config = dict(
    head_dim=64,
    vocab_size=2048,
    rope_base=1000000.0,
    steps=10145,
)
Each number is 128 + 24 x the weight over its row's rms, rounded and kept within 0 to 255. Layers, rows and columns count from 0. Numbers have three digits each. The size before them is the row's rms in percent of the matrix's.

# up: layer 5 MLP up, 896x224, rms 0.0153, rows 205-317, columns 0-55
# down: layer 5 MLP down (transposed), 896x224, rms 0.00344, rows 205-316, columns 0-55
up205 021:141109132151069160103088170133108156116174128131157131137103163149141179153112122153103109132060157095133144125157127119157119163137130121145124136173166109112163152142
down205 014:105150155101107079109146114083122124103127114105138112129114105145122085102104155109130123139149105134096174122125122106125091099140104139126113139087124193113134172126
up206 016:130080093100154106070099098152128157113106072156135131131131169119142176162065110103130140094095125080149164099129133136133138140132132119114123149130137124064127117106
down206 011:145145161108099136101118142114138116134141158143132114111137146128119115135102120129144109121147103134135130154142150112117169088157087122109111164154118140146122124111
up207 017:140137115139126091123143109151160073143139138111129120121140168142163126093180138157138147136145143146167143105134138132143098155122139117149135089099116186122114177153
down207 009:125109120108132112162120116109132116148134108163115157134144155129117137089161116157097115104112130121169125133114127153136131140075124068120159113141098135115162118136
up208 018:141150128137114134112118144126109113164165134128134066151152155148096113134130101145130168145133119187062102167127183124088135150153144128109145111120161135121138100146
down208 011:131118109146120158146150117113101098152151096091125109120091138117095133142141123099155130119149129160140169139103120139079115112123174124108118099082075107111168116084
up209 038:108152127156111120144172134169104101152158108127113160159133113120131131075117145122121114170124136137086125122117067138148132145080163130147124096115115137162123136171
down209 030:125105111150096113156120147115117132106111112116117130119151111103130123117161125158113151122096097126100104133064103144141111139102154147110137080098209151077105109153
up210 017:133142138132160103161157115143121138139139142147152082118164124162127110091175148118139164138149095124086111139124149124137126128205127120172142118077083122204141126161
down210 012:160120111147143167151143169158126101154150076135156148122135166092145136116112114171099119121119116116153115110090126135115149153101169140135131098118128084105085095117
up211 020:105132137154087120137125152161155179111172129140118113093099131107110188162130130101135143159085125135082149134133139116146157193148143128154157131165152134117141111193
down211 014:132168151153098085118164122115148131088118119113146069152129125132106089097135143137130134161119107140105142141145169080089166159144133145152097151103093159128134151116
up212 021:161122129110135109149130160118130077135142094105138171150134116126160083089128148146103097098132147073201155082109143132130096097106106124101086138151157162140148149126
down212 016:109115131095118144136090110139124129165126155132070180083134125127156160145116129107142120121147124148140134094130084162186096087134119093119138093141143137130155131123
up213 019:154124111145092095146104160152088170131144131162159151133104150102141159113109157137092123135103161109194141086141124089173126124153114128155089153183135165108143129126
down213 012:117138126100143110161097076086106156121110147114115115112148112134125122118130135141134135122113084133106153132137142114190109150132115101144139154129158196146122157170
up214 228:113144136112148146126146085163161129138126105082178110136204148125125149106102103123144095128112134192155119118153073094154122127134127119125128140154127142108155131127
down214 233:123101134116124133120126121128067077122164104151144190118154118128131126090123132125116161109147135135121154123127119127123147110128134168156144125122100099164105166170
up215 163:147107078124149081131111110100127127120088128127145088133097143143105091152152120115102158132130135133173141097091090177139177109134121142134113140129118135111080141064
down215 165:206133152128136122082150098110144127137137146155119133118124140138104148142097157108130127179171106126089104119163133185160108107160136139100120202110166127119133163180
up216 232:166135114108158156220137109145156152125100099149107095173082123120141158136181138155108120157130113176125123144151107166162183156105105110120113091143126180124146112139
down216 229:146111128137135148119154095166149132152127094137134149129126112100152135155109119135095127089103117116121124081177177165114128181133126123149144101186080129122082158145
up217 027:149103138127112141110114125126159136112159104106105086146124090134126144149159130125205111141101146179123098154128131156113141176118127141133168109117142137160172168149
down217 020:155144135150074117104146128147142123127118102143123127147119144130129104105120135110131184162113155140155138137112142081089111138121163115164130117111087132101130118110
up218 018:099157124133133143082115131133081146109152108136152137124176117162150163123170120145140122130120161107131147118137095120142095144089132112124115111075114120126096178139
down218 012:117105159124116121098155126109110088136102102180141151130149149163123105102148084146093096097131146134159094121106143163141133122090129122119112090151130142088129088164
up219 108:120109141077138170104135101149072129137136154176130112135145111137120104136125091128120064075124140134145092133114147138143145123178132122144141062096135141139148133136
down219 099:139143093213136123135112122142136133153077135117043122096095154111124125139138082131139122094151086134101139133155111112098095112123179110180132112126116117147126153111
up220 017:149133149150130109163140152139118098108127152088128097100104096122120129108109124108120117110166125114144100124125166097117134113077122136121171143146152199091120162098
down220 010:137157096163116121108151163163156155085100148106145120127141129102161146132118179163113163133098161126154108159149118123126112087126132101159126154140114105147140103137
up221 022:110153113140154107154165092100139129105091153148121116101161100129067130137090106089097154138132103151082127117146187091132122151128134145103140161122144124121105057131
down221 015:117160163147115142080159113112142070136149133110149129122142112111132154138126161150153128129140111158112109164125138102119148114161163148138082149128078097143125143077
up222 059:133158102098083144107093118130160150109110108119095121144089172157141122157080148114101109150090138129147126149147151163149153111145153138139139108155133130144139120126
down222 055:102158087106106076102143129155159101133149128163155117131117100190117122154117145116157147139102120125108151154146144134166096100154136137108129140094109113139154148086
up223 024:149116133105129143152158139157138154120113140095104078145147073120103134135122160122154102155132148193164090125109115154125168138122112152127170108138127163166154101172
down223 019:168158111144112143133128120151148092095113095130129130154134127105161130104131130141155202180082138115133144165126141087112130178143184132218163101107109143126108114114
up224 055:116091132127118141113102132107106141122111154076114119139147112118102118168124126169130080135120171123127170148132104109136122109068132107112117116164126161124120159148
down224 044:113144119094152124118144127146144165131074143146172102164123157142136125158092150134163135167115167109109132137148106180114086105118079151124125168155130177090109148166
up225 019:127130135147111092111101094094121138117119122160101143137149174123140156094161126140109166161107144189153183089141121108146120147095131116143079086098118144108091121113
down225 012:121119149133118118150118095091110138142100151154099118121172144147131115116117103157092117120101084127170074122134125159168121109115132084115137118145108136147129162149
up226 027:181131101148183083138138100096098096125100143135111115144153110150114101095129122125091124096166139153178108118133143135119126092130105120127126127080116163111104140065
down226 019:150125102154130170113113166155165149135129162157135147083136135107134164179117143142135140130129138122161129120160109131150120100129128116137134115169120099153135080122
up227 019:123154127156108121159110152095125204125127167114104145099080116096115138112174186196095160139138109155128168110110122118153138099136167142138094136146115142160129098139
down227 016:139136119126152121123103121142124146129119180115135086147145106129127109122152142139101159114078133116117101124144157144131140210118144167106135137117131123149090146169
up228 019:152098124145120174158121137138130145119165076125117104121117114126095168117111103145146097148084154143120122117172135117144128132083142138100127177166164137118133108094
down228 011:167151129104094122100130137149121139110112168091142118154129100152123124146108162110142155116128173149120145192096169109097098140148123153111126137109126140097086137141
up229 020:145108108142117142182166125124125141140082116104085109113133128120102112102175157153129127127153117142113102156119115158133162127117141115135118091127098153173137073141
down229 014:159138087180168176138094164163142122127147115152139139119141121095136154153127122151091150117089122102129126145112135154142114191120164128152180095136107100149099106155
up230 192:156159106090113129130104123120158113143141124114139132083133115126146087161137081179109084082104085195083120142124105099098118116097138133166114107116117129103156102158
down230 196:146116145146119115124125150159115137140130077127091126142136137124109149142140135125118131116128111142081116174093127105148097117091108122093156125124091122162160113175
up231 024:169133108143090126121136110176109150115115121129135092131131159135125197177143134076147125137098127139125091142135139149151157151119129142128152106112138159133146094126
down231 016:151158109167121142126141143138131081099142102174160118117146091137101129140105106132097133113144089149157165128129148091085130140137158109185149128125116150130099140132
up232 019:142119132097117094116122156147150149133128089130171122115140152127149117109082165155112131113101104089101134102109153137186118111172137159113110125142157149137158068133
down232 012:111107159115116175159113100137138089159162124137091147089098141093139125167145132132122127094113071133120117128088125137140111112163169129097124124120112085151111138079
up233 022:125105136126135138093103113160129076136122104154164124141099194142147119147071109132130147130128103063105114124137140132141119099155155136121119129128120098112106109084
down233 013:096139122114142108118134148119124096146192147127119121099095106132095119164130118113131085106142121148119174114137121116111144108122073140107138133155144117158141131094
up234 018:147094117122148111137140113091139110137105118130144110126179098145162117084120138143102127096125152121139104079138163141150086119121125133105084140105146162106144141090
down234 012:118110146117111186129091125121137124116141126113135178086124157078159145153098125127126147133141131140108102122101118111147122085155139096131121148141105070144146122105
up235 014:109158111168145110103189117094127074119135154108102157116113131118116106082194094103124120093124123139079134165123132117142104123137133126112124160095127087078117140142
down235 009:149118088131135184108115129160159151137156157154139178110130134135102165156117086094116090129153139151127105109165124123122176114125121119071119100126100073109169093134
up236 020:137108111125132151071114112138087116163135138117179106134208166175134127096134138158167169131145105103112095119140117145129106079198157120122098096089108101151153128111
down236 012:112060098126169118177120142118088130156120085122114132119090154127119117138141065121114108108147161106156132108077115152107094125095127139092137105110148099125105117147
up237 222:150083131146138102083067138097140151108161083162175140129135158152109113125084068083105169167121115108155116097146101122135116138121162122146115130133130099174134111101
down237 231:120161108127113145140128140135117121107109115089126127107131105128167144096116152134167106130156110118157119134124116113171102056153135129171091134079146115140093127092
up238 021:100139131131121141132090159121124117128122091121118172127122134117131159143109133142105097113091173084176161104126103136128117113063125130101107170184162117081126146100
down238 015:103133164071120091110150099108120128132097151138118131137125126167131113121132141120151103128153128151119128130154101151163096082127076139116123124125181181092171156152
up239 018:098123144132138123127173132116112142142135096146067173123126098091134119142115106139070108101134147148105157127101087132133101148091156112092086162137132104087109098157
down239 012:097117145121148182124069116153114149108121134134125157109137114152160165124150105100142125127115156111092113116097152131126166187139124186112087137128117129142099117139
up240 016:157154098171139154123143154155074144136107134132126146136146149135119175156141114141117116151133133150107126144140096104123140167166110102117124124146096104151108084148
down240 010:136103113157146106142151124098079129150114103100130122133141114134132118125144128123128091114153131091126146141103106115161121160094124140120124087113177169114119142170
up241 040:160129127158111208125114155143094156138127150103075136104104171124124140163152131112149096129113139157106120180161129103086132155094119128137138120152140110169140135132
down241 033:118136121114147154152133130120148100107140085139164115144135164152145123143121157110134147143097134106075145118115134166104106127105111148147144126125125147105130132154
up242 229:145116130096131126155097082099138131149152116124124129155158152097140146121117185137113131089148109155097111107128115100106147134147124139063127134136117115120141123042
down242 253:113161125099123116128151104110136160100110118115118110135118079095113064090163170140149150141121105129140131110082107124121099126136145118145065140113122140156145132135
up243 024:158154127173102152117140151141088163127134133103129080116130136136100160129188147136167133158131106139107096166139073115161148122124127120149129100118091111158148123153
down243 019:155129083142143120113153148145106129150137101152147095157145148150106100130122126144086143110091129107149119130110159128109109187080145152132159115124131134108072123179
up244 019:103112126107101106162123133117142207105109139173103158103141121108138148127094162140074124153122138146148195089122119121144123192171118129177100097152125151150120080172
down244 013:109124176134134116163111116075131115108110120106125113122155123130176107073131140160131115133103085100095092143107140134178137165159150132151095116126130160150096177131
up245 020:117135112139138080152154104173100123100094134118102113119165127110089110166103105096106126127158148180178140094108154122129166076111129117161141091123119189152089110113
down245 014:140160137163145131124133135149172082089119144155123129117121115125146160088143131154152131162109126152132153170159136146128153135144112143211153105145114150169140091127
up246 014:143151130139108134114081129118130157119126180115161089128148162149148109098198150192178190147137085158128129096109142155143125084124142146126083099099136136146126115121
down246 009:128137087094125128114100107139137101167132129156135132140156095118154124152123140142092144106091107117125103109135165145125118177097160133089167149115114118143106134173
up247 227:116132164129115154096148183092109123093128102098144151137136111116130096132149101120150154103124145169129140147119100107062163142110079110133125133160123126129155192122
down247 224:136124153096148170170183141111095127131162093125112150127127175143106095083118145165114100087065122147129134122122131100156140093098124104132144149164122106117132106143
up248 243:149147144113122118097196115135109119106130078125109118175067156148129166154169143132112116144140167102146100132097126120129127109130151124125126110107128149117110132163
down248 249:151137111107114148122145113151168124153086096101166136165165152137123135137081120115125099091134151085140083132110133144144148172130090155091113118060129124066182140122
up249 017:133132124173157111117132105118089118116125188153124128122153111165113143179195132070157145176146109148066136134122136120110153163170114118128170102096124122168115130142
down249 010:135097143186094102126194134086122117133099078108138124155143114121125112124125113148106104149182157169148152086149136125135137118116177134141085106094155142100148123137
up250 023:177100127103141154115153129152077091156118148131145084167176126171138094117165128142170146128158116139125074149140132159113116118165104111116124072067120121153135140155
down250 015:134094086118152149166109128118113143158144091109119140142112149112109150165115091092131131123158136118160171109096108141103110138124157096124150090122096116127138105131
up251 204:137124141139116114092147095134108084121111140132134144135117112125109121106179115110138162128128094143154121090129163137154128109155122129141163137108123123174102177148
down251 205:134154120124151122159146136178135135111111138096133100103143138157115162166062139113112093128136163132160107142124152126145122135131131121146165125130149110107130126154
up252 019:144083147126135133108106138138124132112117085119134119149129118151175149133108149161127095126113152077165093110136105158143114111113123122111114132086115118142129171079
down252 012:128104123100100127112119180151108128119140149122150141105126134135173119152107153128118157122110154093134135126101123126132107092124098157120158144145179116121091122131
up253 016:144113149082144148132107119137128083104116114153117126144185118141153099097149149078153146122116147115174126091119120142115104159102106153114120130115158142106151146110
down253 010:112111152105092144132148080088127116142124134149113165108133145140134133124128125115154118148180115194166118093170118151154104089147144079121096131136118116112145143111
up254 018:148106142126117110174140145150134141127154100120115113138119119135152094118182170158119128150144148177149147116122134156138143176126154116152128107115140165165128150182
down254 011:138136135113095153144106116162133126136130116119115117141150140088102126135125151109110154128100107144123147122107124161118132163118167096122158109101092150125146119158
up255 034:127140141125148151113097128136123108111147106116102093165081141165126106107144128135159107124096155073140100196144128179169106095113157130102143135089121113151144164099
down255 025:108123099099108128126143139128160128136144130166151129116082121141100104192146115134136128099127121149111174122129108112112071106124112127088101132147132098085144095090
up256 021:142115124136159103157128106109161109103071138089106104098127103136096083138123154102142141104179105121120107146081140143105153119139133142126158131129124144176125132119
down256 013:127113137159136143128144161134170129102143120126143135128099152106114117145156151137138161167134140147154134123167135145135131126149148107153127152159115058153158110084
up257 018:145136130083137155145151148100185086157146140125143109151106099124115063109128122125139119122135089121063104165101147141086141124164108144099150160153140108110131110124
down257 011:162155076114135160126097103155122151158149153079109133150133097102111174152100125093168135136154154168124134137134124117115134139145152109108142127121122098120169141106
up258 019:162131112102148156134126122176114094103141174109124101130154111155130107126126126109190133109109136124177103105119133138100131123138120131127187135138134164145133145118
down258 012:134151097089126099092149118138169140122128153159149157159122096156140150103145152098181164181158146182152188157183142108142119160147136128165120120131110160109131094113
up259 017:133078138145127135130150112119125115118129136118129088116110129138111145144103164130160154153142107142085106136119146148114154114183155143110164139143134093090128115126
down259 013:113139117143149127121131132128166141102126132111155085138084135097109129140148124101129150165134133157122165157176152090091145175166121153137117159118062120153121120082
up260 018:119161102139135140109118116156065144134141158131131143125137127111126172132086128115132130114125138103114137107115139099160141075115102125102117137138120148139129124092
down260 011:123140112133155126123141121148135103135110176141138102093159103133147139127142143130175121122146098140146127105145103138157148113127113155173119106157153161116128107143
up261 014:111096119092151133125126068100146158138111086149109129170187112144089129136078096092135151163138104200120143129117118163112155161107126123133118081098103108158105094154
down261 009:157141165144101161106125162120117070147116097148129165142166128130127131124106110126154149130138123103128124122093144130119157097166164159151128133126116157125089082090
up262 024:111177119130150099135111130074140147108129219110120109091151110122097053091184143158126157127152106172128149118115141114121124111173120131165117104105097146161118137142
down262 017:120128129136170138115142113124157113157140122166120134134134118125124124109145134171123121151101129160113097112168149170146139161103162131128116119153099097158143122144
up263 019:113107129090129130129135136167188120100121111138089153119081130091144141183071144102144099139103105104127144142130114144158142182129113137127153118158147141115114094192
down263 012:122174169128110099115139121116148114142153127143110119150147116159118122120138156131158107121117089127125152139159125088137165152155130135143108127145106157146136143102
up264 036:111124151081148095128138133108125129164112088147162129153081092093172102113119161148129119119153092119154140102120113156133142084149134130091110119117138120095132162112
down264 027:157134123129151108119075155135105186156103167106102075146111101127106141119120130157114111084123151101151104138133123148135114164159125137114141158149127137140124126140
up265 018:127114110155115076131080147175139145102132120138107171102122160107165160150111134098144134152079140101174184075122119134137146145129126112175140118167129176139138160159
down265 011:104161156132098087145135135124178158099130138185089099125141121167130104105136152153129114151122095156138155134164147128174126140130098114172147133151134185149126143127
up266 023:165127134106096167126126193111153132153150096122138088144116118133098118102128126138101135136111103138118108193148124152088136174150103116138134123151159136107151117174
down266 014:181169106133106165143122139123098146145147107077129112125131160101137135137065147131137137113120131132124146141108111114132097114145161107133150121085095124101130171124
up267 021:171107123101134161095152137144133074127111075126133178150102150102161133135046094106104062113108132095133110161136100110141141123112121124115129148176122134115099128098
down267 012:119165098146123149119108141158128171129155158154113149085149115158150146155123171120159129133104109109110135155131099094203117074142103154139142143140139128143125114108
up268 021:123151119148108125112118107089130151170115150147178079119150123157107121096148157152094160132159082156065110149143140138123117128179134125130117107080133120118116126096
down268 013:150099110152108170139122172114118128133125120086156082138130138092123126172094109170115149098114155110149100101097142115098111141102163111101122146140134099121116145158
up269 015:116093145139116135124094079095125106135157165124134079125134110148132116151196127142154156148178155175126149100125154126089137109122141140143125110089143130124146178097
down269 011:129089098123114113132104113132132119106082136115108121132096128124104128096125088093121154141136164155179119137119145142077118110110149087135139116103106108141161104131
up270 018:107165187142097170137139156127129155148140168102109105126074109129124117121170147152128138111147128138084114153085145108119142109136125160106139135123120083138149118110
down270 011:141108083123142126107133116178102104119130134079134135134105137094134131136132135090112178137106139110159104100121110099079147143100141139119135110109133069130149120122
up271 020:116127126134126151115140139111139153122117113138172132123144115150134169118159099154136116134090118098064111122148108111158102171138144126112113143113107089116125111126
down271 013:132109146118112126092154131113081130153139097121150154149134129126119096136118110140068108077137159110105092144061155114131132147104145133072105128132153095092098157148
up272 262:138157120125144082107042146144114127140189186109154133112145108114156147166127130122123126123133103104095140097117171102149148097130121136118105143103126169151107114081
down272 276:152147092128117104141101111148144133085106140125107137134106157091076166156164186133127099143177107173165171155156087141096120100130091105144173141134147106142133124121
up273 018:124149106150122132095120183100116118130170138120171167140127142143157122119111086147086102090106155063114148120142177068115075129144114128111115169162156103097128157109
down273 010:097133137070138124094115082110123128150157151089099170090141109117146145115112157117143100126162109149099112135123108121161130064109098104081095123136124122152181155113
up274 023:148142131116098160155128153145138172136105127121119116084102112091101154133104143129120108137127120177113112161132120117130144157104132150138159138191149156110130079179
down274 016:172167119159120176117123111140159130083121132110143091135120120108129129136111157156145158126067121110086110189103175092129117180146163139168154164122096141134112134135
up275 018:130116128121115091150087146127133130135121117139133140108101147109144107099178131155104152084112124075142140109125138138150110084114119123119070144126152140075141127090
down275 013:130125112096135151132111109123119166142129161127116124111118145138104145176083115143101090068140120158133116123140139164141107109120108086074143168166160116134152164162
up276 017:151137110138131103136131142108110123131104160148179122131192120143109132077070102125076114111122129168135124088140172107100130116153094124150124159148150166069124123103
down276 011:140139129151110180113117132084150122127107152108118134101145143128170136122104125165171128141140125149123095183151143095192126080145152114133101127142096126135144124115
up277 067:109121110147177104148169125085140131087122180116098160119166136106101116149120048133106083143147132151106171113145102098130104161114114122132125129151100148122100129150
down277 054:086102129122130172164131130096109117133130110155152168132123154117132117140130103147139109136136173125063139140146122126159187129112083091138095124154110084105128124128
up278 027:104070131123139098132137075140117118107098128142124103125148158124135115174133133090129141140147130126103123113108149143126153107132149144115133093119134112153139099141
down278 019:119112143169147121166139133113137066102153090121114133108089116105099135155146082101113106153164098152141167099135123132086138108160133113171137109123116108161161118083
up279 219:124096124146155171114071092133135086101108082122122115171144129144135125136147144116131177141159148136123097175129121178088138156107155129148144134153140141139109106118
down279 220:122101143177134140124150154095154126125127147104158128133135128088126106131168073139158138137140113140112123139155119144151161092188134101147107091123150105147118133125
up280 017:115140112162097172140075153146086148102147130107138109116126175156105124123158134155154151131131135124175143136133160095065129122140142143181159101140120120173137144130
down280 012:146137123114130082101161131128137071149140157140125112130128145131095101104143138137122156132092114146172139148153136132132117136088140125152144071112096125158135106142
up281 023:122099126120119120122114106140126176149150141142127075124142112122112142154158151130178143165130111213070112152111115160110182152161125130162172109113123139179162123177
down281 016:164120126167126133159129136138127133104107086123128082163116150119109103110156114107137174147122133108146146141092155111085131187138180134180147120093107137115111116126
up282 022:160114116156114160131111129164087101125125195105165100098121150175139120091193165156162163131158126126153109135142146133112117108170148135147142121108107128153128174148
down282 012:132088078119159108151154122120149138120118145098132108118099136104098118138138120128107137153129144156160142117160128132137109159079130102099136094135111110146129097157
up283 280:142105171142099113110156123164106118116113137115146131143127153122156100163208143090131132108141131113088119146121126140072123086172185132159128111133137125117128146099
down283 267:133118146122138122122134104137115146131126122107098128155113167097172142149090136108121128150149178189101130105145109098118130115160118148125133133156119120144127169157
up284 021:128081125070170123133144128111119098119115099132140138177163101129131085146066109107124116111145126054145108111113124145100143103147100115088114140139131103109125128104
down284 016:119132121108128129132106131119114154131133115097123158117117120117150154136108128102156092142173129127091160131125107155158120075183105121130130147124145137122134118085
up285 018:163164121165142133099116106107133121095109157098107122146169122126112144089145131101124163177079100190137097125137117132159146134095157150099125123083123143133146114136
down285 013:142147121155068132090159140145141120119139149167165142125138125123136107160113149117126174167146142160128152093157120112124117088134176182120110141102138097101100111121
up286 018:116125164127116161143113152134129157091151087116097105104086105122120117141152135132134098104118168114139127138109101132103116164105149145140127150143151120131159138144
down286 010:136123152121112131085136131139118096108126121136142114124105135131097100116128133115115141119113164152137119119124182136089124187113126138131114135125128121122115146155
up287 017:101119129067134118149089122120182142129177075142140110143164111121137080152105118125159115142101134155177135107124141153118119136145128125166132090137155149154144141143
down287 010:118157164112100128118103106119136105122142081174093157133110117145124139088105108138140139140118127151108173136108178121097102143136134112181144151119121169146137133095
up288 017:135143106144116101150134158151118141107143136170130132124123151110118155112149099111098123134091167103121133118135160085124136141129110134102111182180125141123146071165
down288 010:117145102100131153130139074113110104153166150104124123103159120132102145136125145139132094121154075175097139129131142120135153139121115119116119134117136138105130177134
up289 205:136119146140102101106165137166113090088100132084114083100149146131099097062165104190087151102164121086138125134122126081122145109099130128111113133094122140124107111106
down289 217:117144102142162158168079141125122147130152120150133159147153152175146138156106079065085096116122134119131132101149126146152141119152116131133177099127133147096131136135
up290 214:115141152120135143105123114135118076120119137137143111109176112163128166155145192135103176194153089139146134116140134105205104108147139121130094095058157117111090117122
down290 210:141115120147107103117144156158128124118129129158150180121091104153092125105113057115110123139111150135137119136172119128083139128153134087171168133137115122152141140125
up291 022:125046154066136147104162098154173085105119096129135094138141111140128103177063099107159107127155116110091096142131144149123154163127134135107156110120140113115088111120
down291 015:122148131144104123099142161146155111115146110098130138134118127109145137132123136103153131161135139116125137158124136093077157099155132131145118132133077104162131104077
up292 020:155094135108119148156151132119127148161152120133139098124116118139122120098134142150156144099169118063104050171120159127104133114198105130102104124126124086151119113128
down292 014:154120068102168143146113147129114143142169123059150114117095135082114144140117141118125136105116134095109144140113140129105126162126133132114159124134110087137107129111
up293 021:119158133146111099123129165143137144132159128114079157136129123095129164106162116123109125135079148175157158113102100145188140136079119114151097108120125176113142144172
down293 014:163146144140107138134096121172137161089088161157118148133152129134148132103103103112117138139117156110135127116126110129132159121133118133152156103126159162106123123157
up294 019:108115134080137160113115122105164124107124082162095172159147140099136125148094069117119130108122115102145139132138098127137114157047114105137105119147148113070108116117
down294 013:108159136090120108088089118113109165152138160153132154152185115191125132125102142097144107105130129112112105123117147125139149099133098138076119190146123153144115137142
up295 017:145153119161120118159123166136108153118137087129120137131101114101114161132161116100115102118114165124193126141140108108126155133078116108158145141175113180159136140126
down295 010:145153112157113128111129156155114154092126116160140142112163119137144129109110152159097157121109121112119160141149135132156111119111128121174148134126172157133081116169
up296 015:126117102183143093079089112168112131095123179164129146099140147138096122149163075080117177140123101146123186132155159134133146166159127112170136140115112127161114134177
down296 008:168124119153073128120159138113137110153123166106109133119170105141130113135092143148143114155159124136157135092162156099119159081079156142088103104107159142136115104160
up297 023:128157144142133098131095146086146128152137152159108144086112128131119093076202138128122190156135098172075149138132144149126111150165146121133092128094149110121098107149
down297 015:115113139142144167165134096103134165140135125111112102131111128121117143164112121148101075108144138169107101114136143181131115152122157105063113151125114077125144178136
up298 032:163122128153146141119134127085122147136097108101120139145100119120137167133109137121093101107164104108133118158114106143141129106121147117099119143110123120142157130071
down298 021:122117088148148142145110162179139190115107171133160128112125114129149155149126164117115124099137158093163120135145098150118106112132104164083107149130157113136116135108
up299 077:059139132119112131118135102120161121155112094140154151140139133110117125145130110121110163136122099116137106132165158096127114105135120111099117122102138133101080151123
down299 068:119104150064106108108136132114123090123146157124151097141130113155142129169070138143153104141119161124122167135136124124161137084121098104088131149150117115116125165125
up300 016:145090127105142089119143087136130082136095078159130157156178150131161152135089115084104117128131155114141154078111116155130137136104129116104104117108124156115115109103
down300 011:082099144165113164144113158122102112134105117169093167076138141158174140104109086135144088109151137128166114128114098159164130062152140123153116105153148124123121123111
up301 016:142123156145103123095090139124097170139134121174145096139132179164161157098158177123111178140113127113076122123139136130174130134159147146146121101088141121125159102097
down301 011:123101131142103142147166158106095100127145082123152131120141177114165103166095139153093116110133092131144117075119131121109124089131170157086094150086152092112080144136
up302 029:148106112127153130146138116118104089120101112100162114143155121164123086110109119163105149106165119121156117104124121141114132072160132109119095133115109118097082149074
down302 020:139124109113141162104100144133135156125142168118140136113114122106108151149115128110135122124142151140130155142142119153154132117147100107121147147150119118159143089122
up303 019:171131110135114108130118154124150156099150097090107116128104106113109120128119158125093100137121158133208129136134126133140146134098100137161146097151155196151149165148
down303 013:169163146120074114120126138142186136099127159122127106113134143111104098138112198132155179161109095136121157124149115123142092084146129114170151128130111155135150119114
up304 240:103114137144127113144098110092133179109148144150162099124108161108133130098162129153132110150134121162111080123147144111133166162118144127133134127141149140184083127104
down304 244:126159115094104129163144113109125092124129084099115157121114153145159127108145127162146105113104146125090123149095156143107130112138152138134169108112114116109135128159
up305 037:155140101146085137128147181146118133146146113096170125160122135141133147131137131147135124139091126159141123109146132128138150118097111130113119132171153140098140148160
down305 029:152158119078121100103092094152109153158089148119117087145161157129103140107097162130118164121089113114139120162106117115149107138134110116124185142105131178124131157165
up306 018:117124095117138094140147140159098181110042131148112167124188117101143173130110131113095112129122155158162138102112088137137142164096097113132120122141107176106127096171
down306 012:115125138154137175159113123104113114115119097160127157106158148136168132124139101164134114106125100094126100148106136134186144146149163113162123116167143143138113115149
up307 018:139095106164152089150132117141088140107115107123095142147158140128105169096113121096109114118138178132184129080126146130134153101098115129126112139120127157131164143105
down307 011:126099138129108135127134163128130083119099145139120168078128166139166136118127126135157132154169125125153129112149088126133134052151094133144117108126149135119125093121
up308 051:099141131132131155120160072156103122109121121125151107134108165104096132165111070107132133101113109109097112160142090129168135157118106112123134173156123138151103130136
down308 040:086131157106138147144119121103121136146151123172159114112125133156102097163108093114159083096121133118051162108142127159150136109120132124145093150143129115091125156104
up309 020:103121129123132100149163114137151157163128117138152127099118088116120138104083150151130116120154161134085102111125167111131134109131141162093127170119116136146127097098
down309 013:129104118146130161119109133177125105116114137089111109103112154092147148144164135127154169109093146097126092175067136101107145129131148136129129133145124081136121105090
up310 022:099136123095155098157139103093198121106091140121113146123163079125127089152087121117107113124159108147164144115113163113083111135135095130138140101122138133142071140113
down310 016:129148169135114145115123148107162096129138128127112165130135128121186145088113134174153143160112147129124092145150138126146155108131155123164112118163106105176139121083
up311 016:084153133105130120149139140149148090121135075111101161136111093109131111115103124122129100121084128165169144123133109133140112123067114109131128113120126149109086131137
down311 010:129168170144109125091127130144117139124109155173112156142162134136142154151103114142122152147107149152138136140159120117147136114136110119170128148165133156160155115125
up312 203:137104114101131149141135120121093183144140083156168141143156117139130125140158110121055147120120157113104145105158135119102132132103127126133111128142130115120155141117
down312 202:146154092138118131138111105121130112132164155157117108110125116139136171122133125111107101093144118137157131196094159139137131139145151131100127084096120140124123151112
up313 052:142153113147122088136156139127142141092127114152132125118125156124126139134072098101079083144108120126101095102155145109123141138145108153156131150155124120122119084126
down313 038:105139131148071169108116131099141085123173126144123137083123080131121121120139131170115120120089093144073123146092153078148135123150131134145133135102121104142148118094
up314 144:131103168101123115097101085112137106157189155172077118104145126105134139090157118115142152116126129129121139105135154138156131204213140131183122106152115138158121113145
down314 152:139165109161086082120120161185145148146078130135098081124157140114143092126130083105142123119137158136168072076135138137120140132103189166117118090091108105150136106127
up315 234:108128068131113165122124117116086118133108158130157091144113099112114128134164150133079118100119135140124109184106154139132137138137125120126139123111128155123166095072
down315 236:171096153142146159138139145143146136123109133106160117152090135108116127143145116135089161116104164138120153174126128119147136094150137138099109126089172124094085124101
up316 019:114120122114137122131093146112144104131164133138133127135129142120127096130125077115151143102108136087096128095121184098101146104138088125117114144175166121095121120079
down316 012:123154132083132092112149098099128139136147129082101145124118124117127148133110154110166089142190111168102145143159115127138124061152091093122123150125123125135207165098
up317 020:078173160155092119156096136111144166137136121139120127128071113125142154109129159157094142137107149120154141119138117115137101129095139136142124127113106117092131167094